Each number is 500 + 25 x the weight over its row's rms, rounded and kept within 0 to 999. Layers, rows and columns count from 0. Numbers have three digits each. The size before them is the row's rms in percent of the matrix's.

# up: layer 10 MLP up, 768x96, rms 0.126, rows 548-579, columns 0-95
# down: layer 10 MLP down (transposed), 768x96, rms 0.121, rows 548-579, columns 0-95
up548 103:513542478519486480504504536482490509503481501481498477470490485516477514539506453478548516519491522504488500511475494488535510523468498515495490458506496486497566477499512528513453525505529537491495539532529511516484522487507472460516460487488503484468524508462472502545552512489433520553
down548 109:534501547531530505508482470471506542479522500540502483481506526492494513522469538474488527533457511490517512492507498562496534501508537500538475497498516496541503499497510551459488498526469520478515495583513499498481493490472454505481491528463531545493486522511507521500550505510523507509
up549 096:553474512505503464499522485492488513480510454507477535489494539534469527469510493516509502523537548549481507522532507504478471506501530463529474439508472509550485468521483542479500520505490479532484512492502510504499487517509519512472554513521541492521487474498506500540531478444521484480
down549 099:535487512507536485553493503488529497461523509533464476475518513571512523474519488446520513493501499494524543489513492481552488484483520502497473510532476469519490508512452467512481522503468544484501475476469537502487510482511492499487484519456479479483531512511547498497522480467509501434
up550 087:473535460464466467453558515551479509498503496479517489496482501538483475493530486511515456522471545516534498502505462504491496518505505486499510471482510501504486487484478503473521513559493535540492504505513524534478483466506480452529499513538528491505477514519487440504521543476481541492
down550 088:493520495496455516499511495491515414544465505499515507510486520524511496490495501491479496518506426503491465509529521447492513466501494477508452497517537515535520499546496494487452463504508496469466526495483460463468484458487524478523507534524522513524483468478498514535491512513532496519
up551 104:541508483496477544490507455536529523517499533443513486481519513461487501498523491497507482500465496519520490486484520508495496498486537502497541554555493477488459485509499514474446540513468479478469535498509495518507499467498545482477484505464488522460501433459501517494514497472519524474
down551 105:491495512496478536513545455501504480534447507496502491521513549507493526509501462501554491540503475556471504501477541496508534500469474510529504518473485512521511515513465502473512520512507464470496486516482507552487498504527491463493503496469506540554565507453508517510510530513536500525
up552 090:525527524500448520483512469512502495541556504476524523492466523446485496512509504529477496488470534482575542474495503547526541489482488477504528439497502531516511546501513496533470542510502506505514471490551482499490476490464516464504495526479506495505500514512470502523483484524483505497
down552 091:467489534459491529512503531477460439450466497481530483502491536516493495505519466511518522521489494514557474533461564533485501517472497492501502510511509493479513549520516508499481462518536508525489494529503524533484529500491539505481500478508490534498519507455457512462498481504460529487
up553 101:470487527509521508500528502527526515489527509471481486494519450507506515513490502485529507543522537504490497503507534457515466499447513501495476511460506498522475542526523513507503508500513555486509481453487491521481462522560478465489477488483480559490472493483453463532526562496488496521
down553 100:504523528489532473535474455485516537474458491479522520487503471486472537478464471514470545521513479505490508466483468470546518492491484463533474501481509482485496491466515500531509546503548435490482540480545499534522489461485524502524510496498504521485517503473529481538529503514480501480
up554 108:488484508477483553491510544503498511476524475487524485459503490509501469557492494500529466493474462510561547541492494460509522522504468509490505480537495497532499498498467503510501565490499525536518513509476499489519488525458510471475512467516484515484480473447500474511508504462512557474
down554 107:488481532482462475491504487506463482466505465542547499491542480499472455538539564514482493527522469504512528540503502495496496501511487505543475528502517502513532521500527522475521455491513473495530529496528506506541527498509521561521505506490551484505455527521488518490525481540485513491
up555 102:523477497499474459512488537563470515489496492514536514448502506487506468487532493476501528523538512486530532512499461521480505520495517472460504474459519445471501502483453545490503485509481507486484537489533458468478485492472487525488515504532449508467537505492486499477514529507538497538
down555 100:516500509505538510530476502506525518473498500463466534492495518513473538520516494510497511534525493456460542516455503500489523443494490540475494474498524522514507545464534516516517533518507526476440494448496537509485523532481459497494481514484469496510511455531473517511450522511471482496
up556 098:522485456484472551445517449469559518501482481537489518464510517511500495535490477483546507478513492505530498522517540505506479535502497450480522505535523508543489477524514494492509510509524483497486485510510481515472458526458510491531454549503492499488482469491494517539511500480484553501
down556 096:519541491453474533524473490538454455476515516518507536477468466519509532512476525500497518446526500515474526532468492525472490493534484501486514490512524482514529471482523514514503521495514492539496534482509503480468534439509509474438491540500473492558482515509477502501486493486468496515
up557 100:526488492574497495487426480500483499499509475509533486468489524470498526475501454490521495533452512499506516505494504497501492520505538482482451508521495507556519518483484524499508493548506513501515519473470458528520521506497522514479526493455507502516524438488505499488492539463548521538
down557 099:490530488496487471538537482452496474508470554496494534478511491461463519499531527537539467454518525457511505533499476524520491486505533452526508487524463503508512469502480537547500491467471499478511536510511479486500536540508510502452534520490492487489517489491500503486494537539460518502
up558 098:510499475519508531471490502507471514510501531493473528507474523520490490480533525477525488516530459437499477493467507492470465521466513469538467479507484507485522448531470454516492530537487482506456530505513503460469504470498512502542492449489499547521446498500524511494462537491511516511
down558 102:469476559467481519465497499521485532476436512514536526453540488487514487489457506504515496498485544493513483492504512529489523481484496489463500535475499506485543496508510517534525505514506446549471515501553499496463513506532507501491525518499554526502481517483472483553532521508497487524
up559 104:531459486506509545526482483520475505480512444514513482494523469492465486536528464490483538486533445474471511498510482516483492524449527495505521482495507475495507499506510482485513500493521553520478488501540480506496495451512448484473518463461489528510486478489510525507477471456569511487
down559 101:462522523474538533536474477479535504521467520498455491487500500478523483514514538450523524491481522527504507483523480468522537451552475521481515493542508486501486477490521498498448503440524507511488502513527470514466494486501525509516542500524486522470470497489514476542500525483518523452
up560 091:453506474500497501498521473493478501493555471498490499457475523475495469553543466489498486496524519488521546482497493510482492544496472466474504507463491477535495457468478497494544493496451517484464501434536489519459477492511513480514448497517490507503464466503543506485502487512492535510
down560 088:483472468497493462517510511534478463462456508498464479500506512537481551493529517458508469459468480495484498530489501497479485482546462510512511505469470475514502460536526491486543451525518502494524498531499467495557475455501474476494466549498532496513539511508516493504514521502522490512
up561 102:467452479503457512473534529527501529510507495533512524494467494568494467521531489463492461496505503507527527516521487486507500517513477491493466478509524523515476498512459501504445502493466553514494511534521472452495457522495488463509521455474516499453521479527508482531490468507469486477
down561 101:515498498435477496476485489473506541540518497492493471481491513498509533525498511502495511501483505502472525511507513482484491515497477494524486503490523545489498465467520521494506456526444492521487473476502490467465503498499489468505543466465476535522493506539513561508429472525493508423
up562 130:477480490565504517454532490476486501502479485502513496501501501525490532482500510501513513529469505523503541504477536444485497518476524515533536494497568523516487528552486501477505519514438438482496502478506452506519501477485501507467496510503490495430459527481485473504521500495503489527
down562 122:496465519521497520490495490474506480478483467519513499460505497457552490498494451516500471464529490490459471534492439503459494474520479513481518525477517529503504512509472482506462499451462523494496493466468469499503512487490480521513504475519583510491506476502502462529530529482448492513
up563 099:475503462491489468519475481496508513501560500500505466494506522493475514494528524517560479510501522529493523515485499517491493516454490495487489520551519542510542481537510502492523508477457489494525528503468482487543503491476477473524501465541463513486497534491536476520508479403494500498
down563 102:456485477434474472466466496538509528468504499544471458527476482507508492523511473516515468474515469508523511511465512466517487520485519510488506491480492522512504488491490513487502473466478512473544541483495536558514492531535520508529502459513524571500522516500521534529521480479488510501
up564 097:489452482545498494514473506503540521521473481496536467485541508480491467482500499536516526465500488524449542501496579533523501539520540462521547487486493490490521478461505538504481525514474541480527488465491500462508521461535502481507492501520494510503518537492531510500526500491486485510
down564 097:488466474498531488479500505513491495482536505534504468475515515495482500527504562536472533525475487500502491460503464556491501474504486521499482513516515519494523541496519544522479464492510474535499485469504561512482488469462534512504459538495494533532507501443474482454512492490533490538
up565 102:491496533515471534522489534515496512513524479479485513502495493492500504533526465506490461508509475465491520506498498437449502520485530457515477481546488461504532476504484541467506508490493458523486491494541496495516490491474484506470500444475509528530512447458446459487523530468497536491
down565 102:516469506470496538519507514505488551521499515488473524535497561513499502481515479511454539506533485421516510454456483478519471505529525481504533475525434490517506496469501466492507521498515481513501499523487501523500504555505483498517519494497487498490533486531521527499533546486513471535
up566 092:521515441503490523483519503571486512461487428505538520503472520530500479497509478437504508531499470463451493543537508501491467484502500507513514498473509482526461495513534520495508518505485496517495537482462489548485505520521486480530490516506488480504484503530500507539504494473516553524
down566 094:498477509518452490539489516521495468505500536515498481523486452512435445507515513521493517499484468505491511449480499540491503509479465505498461479505464532483487469458479474518537499470515505492516515465514526454500506465538478481487478543501537514476481496496510482527487469544512456474
up567 100:512494503537460493475505493521479527508556517488460519500495458522491506519500506503514502487510541514546518488537509459465518464480522465487511491536482510476506544480498543500466511539474501528434470449535507494530497457472505508515481529511486508511513469535479508510488484488454493539
down567 100:535464535506518481560477516452507540516493491498519545509501461502546489497479513541492489496506499468465456497488510534477518491522489508499471514517502505509472523533476529496441505511509496503491537468540509502541517502544468544518467542491488495470524486544530496502470480529485508475
up568 093:446495484505505488501534514498475495525520526478493515471532512509464526464555491485527527514483511544522531519498481496467519486499495527468464508510499469493528556461510535483509516508487542466519524515530477481528525505471546470519544463511514518439549484499485495527473510503507496485
down568 097:520470484500535514557487501447505494528472525484521502484540515548517484486515493504511506530493480514517532506531473498496521473500480519539461483497510468504528519481517507520530504553512521471469484555496492527480470536514480483504484463494489549455510467504471505537509435523495470505
up569 105:461491519517508499513494534457473517471459476508508500490431515541443504552496486495526467514505489500545517526487500475514531499483535463530553466513491519505505521533481510487463515521504494525505535492498493517529466463481485500465538556506505496525501485478484459507467517492478497505
down569 103:517488538486531471478464449469475504488461488527492497481498474518469476488503441504480542499463515533496505511445495486498474496502525496471488497486530494505486508475502488489480535511492465491521522472487536463554475489470464458491519499526547544474518459484492459503471463518489491503
up570 094:550525485554494505487488504494511512494502467547538499474497508546476479502522513525532482491519529491542536517489539473512515491485556449474479480490490458501491547457448478483523522496496494511473503488482517514497454468501525496480486470505474524516453510502496466491479480526529468479
down570 098:525477513479470512500492495493511544495504436491474518547542553507540512502515506495523496553469509487505476483507533498546542467494488512520504479504544475469486490503504469508482488527471490490497519461491502496458531454487486476487507495467536531551509505504488527441471518510513532516
up571 103:488488497514535487494516514453496510469511520460487535495502467511490526486517499499520497553501519504528477497507506490445505493511538511551480528507519530512486496505493568481510548491483521466470517520487496490487497540472495480492435498530548539501490451508492464499537506487556473509
down571 105:490526486498483527488525480537479507438511497550520499562508477527490480528469500523522517520487529536511480485532504531482506457430473483518487531487511497493491520488470533508464530464525493532467490523449499492507474473475487473493471530523477513493515522525534480461486513515527508499
up572 094:543499515467448488491500519505499510519529492464526487457498506535538504556507484528519461524525477468463483503494524516459489512505504508516461515510499501499482528532499502505508528511508465533507497523535512537562499522492539474516476506451462497487466457496461498560516485481504471490
down572 093:507503502466488513499519480492481514493536467477507484475487532521554518529463542496517482464480471470488460474492476494514489495521447467583504514501529495467507513495499527530531504506524493472490484483450522512491530504544493475471464506482505480509439522507496524507506445515509521489
up573 093:443497488463509498442586523492521526490522501483507476492483504498476483552540503487508525506498472473535506518488455523519524527477452478463463488526552491515473530503491523523485509517476527516512502508494485500476522538486524485498500474524489499492503483485483484519520483488482566495
down573 098:512461518384537504514470468487469540518512462510522489495517484470495498476474491484479490484497490517480497529480469505526476490487528487516507518534489513478500480509510542462491516557452476503488527527477476491491492500522486478478503507497501512464504521500490455510468507449510472510
up574 092:531486521476485514509521504516507527488535457484519481493489481498457507496497444458499469511521498498449500517501489499467497484503491507531529464542486501470464485518492502464496521496512475477477521545467492515506457503458567501514475486502565518512540469452476472492504483466470489490
down574 096:470487519452531484486476499440528523552494489493530431510512476515482510495474476510461514518511482503510493473491457519445506501522524520483545504479547507538457483441533515505499487514497464515465496479493528494515491520517520479503507502524474461482536506473500511521482492530478527499
up575 111:504441492509483495522489536541496491536491435468512499484491516500482502555484509537505479506459486480524481472515542507498503502505512480487484462490509483487479504505508529510494500475498516517537566509520478482561465474491481511479493530465495496484486509504516514530541583511470514511
down575 105:524499482494517441513518483517485459522510436493513541463485507501534479509475490505482477518502442513490475476537500509504498479501473531498544499498483482496492518497447557496478526520555485474537508529517506526507512503480494550474517519477493505502525499533482477450508518540467473485
up576 105:530467470547496471520503538527506527457522486517546507499465537513511470447515518456513521519485489484512470513530496513503537500479512471500501500487483481509529523520461524492518513475488507517461485541504479525500471509511486508485517487526469544485483524483496450521488545466511574490
down576 108:500521472485492468523507512466482506494504530483528516488511523510530456466472463540525517513509514488538486432495471460519468546501477503496531506451496500497491459481503511488516457561519504479520528471493536508479489474474489455534531455521493461499501501495491497497474513494528542480
up577 103:523476474496506504501514490466521510468496448508535523509440502481493527507477449544489506535495519519513561494494496549498481500500526466536512509499507471498521474514501520506508508544501524525516514526486491534481489501471545504518492509559495528515510521508554528513571480488502540490
down577 104:462506509476522464494501493494543499504503490486471537531532531499492546515463506486490529533531509578497487482495492562495470520482498523497497459504519501500553498473464505480469527498467553512530478532454552513480511489524509522532501520483538486486500505490480467488498515473496485502
up578 094:513486538546436490490524513556546491543502494517478481497476457506467499474516492505537521471510481482539544494535496474517506536524509466526483477477474503491484483487452495548489522483503485483517553501515501488516467451527488480441486474464503506504485486500506497513479499483484523511
down578 097:524514477547475530453503501470483479506475495482530495534539569500500484519466449517468437541489455502500486480477508511477515498496555507512529500504509477535487456510490467545538495517518476478478511518481489532465518512512491493510493510466473498513514507516525468507536524509526508516
up579 099:487506525500515484497495515504485522484516528479518461514475456507509509549548477469556490535507486448536492494467489463510494466487473482494507514487481477470472507514527543513470501512488522536534503484524502469512488520473471474536493483516465545519492466548477449525491545505531481500
down579 099:482472513482531480463447508458520520492514511553523502478498515505562526514538457505474546518504476535517512513495500477473521509517510479487484474515508488531496450484537495481503460444515495457487522507491488476507502487523514496503502520456503535520511475484464491522549532554506488507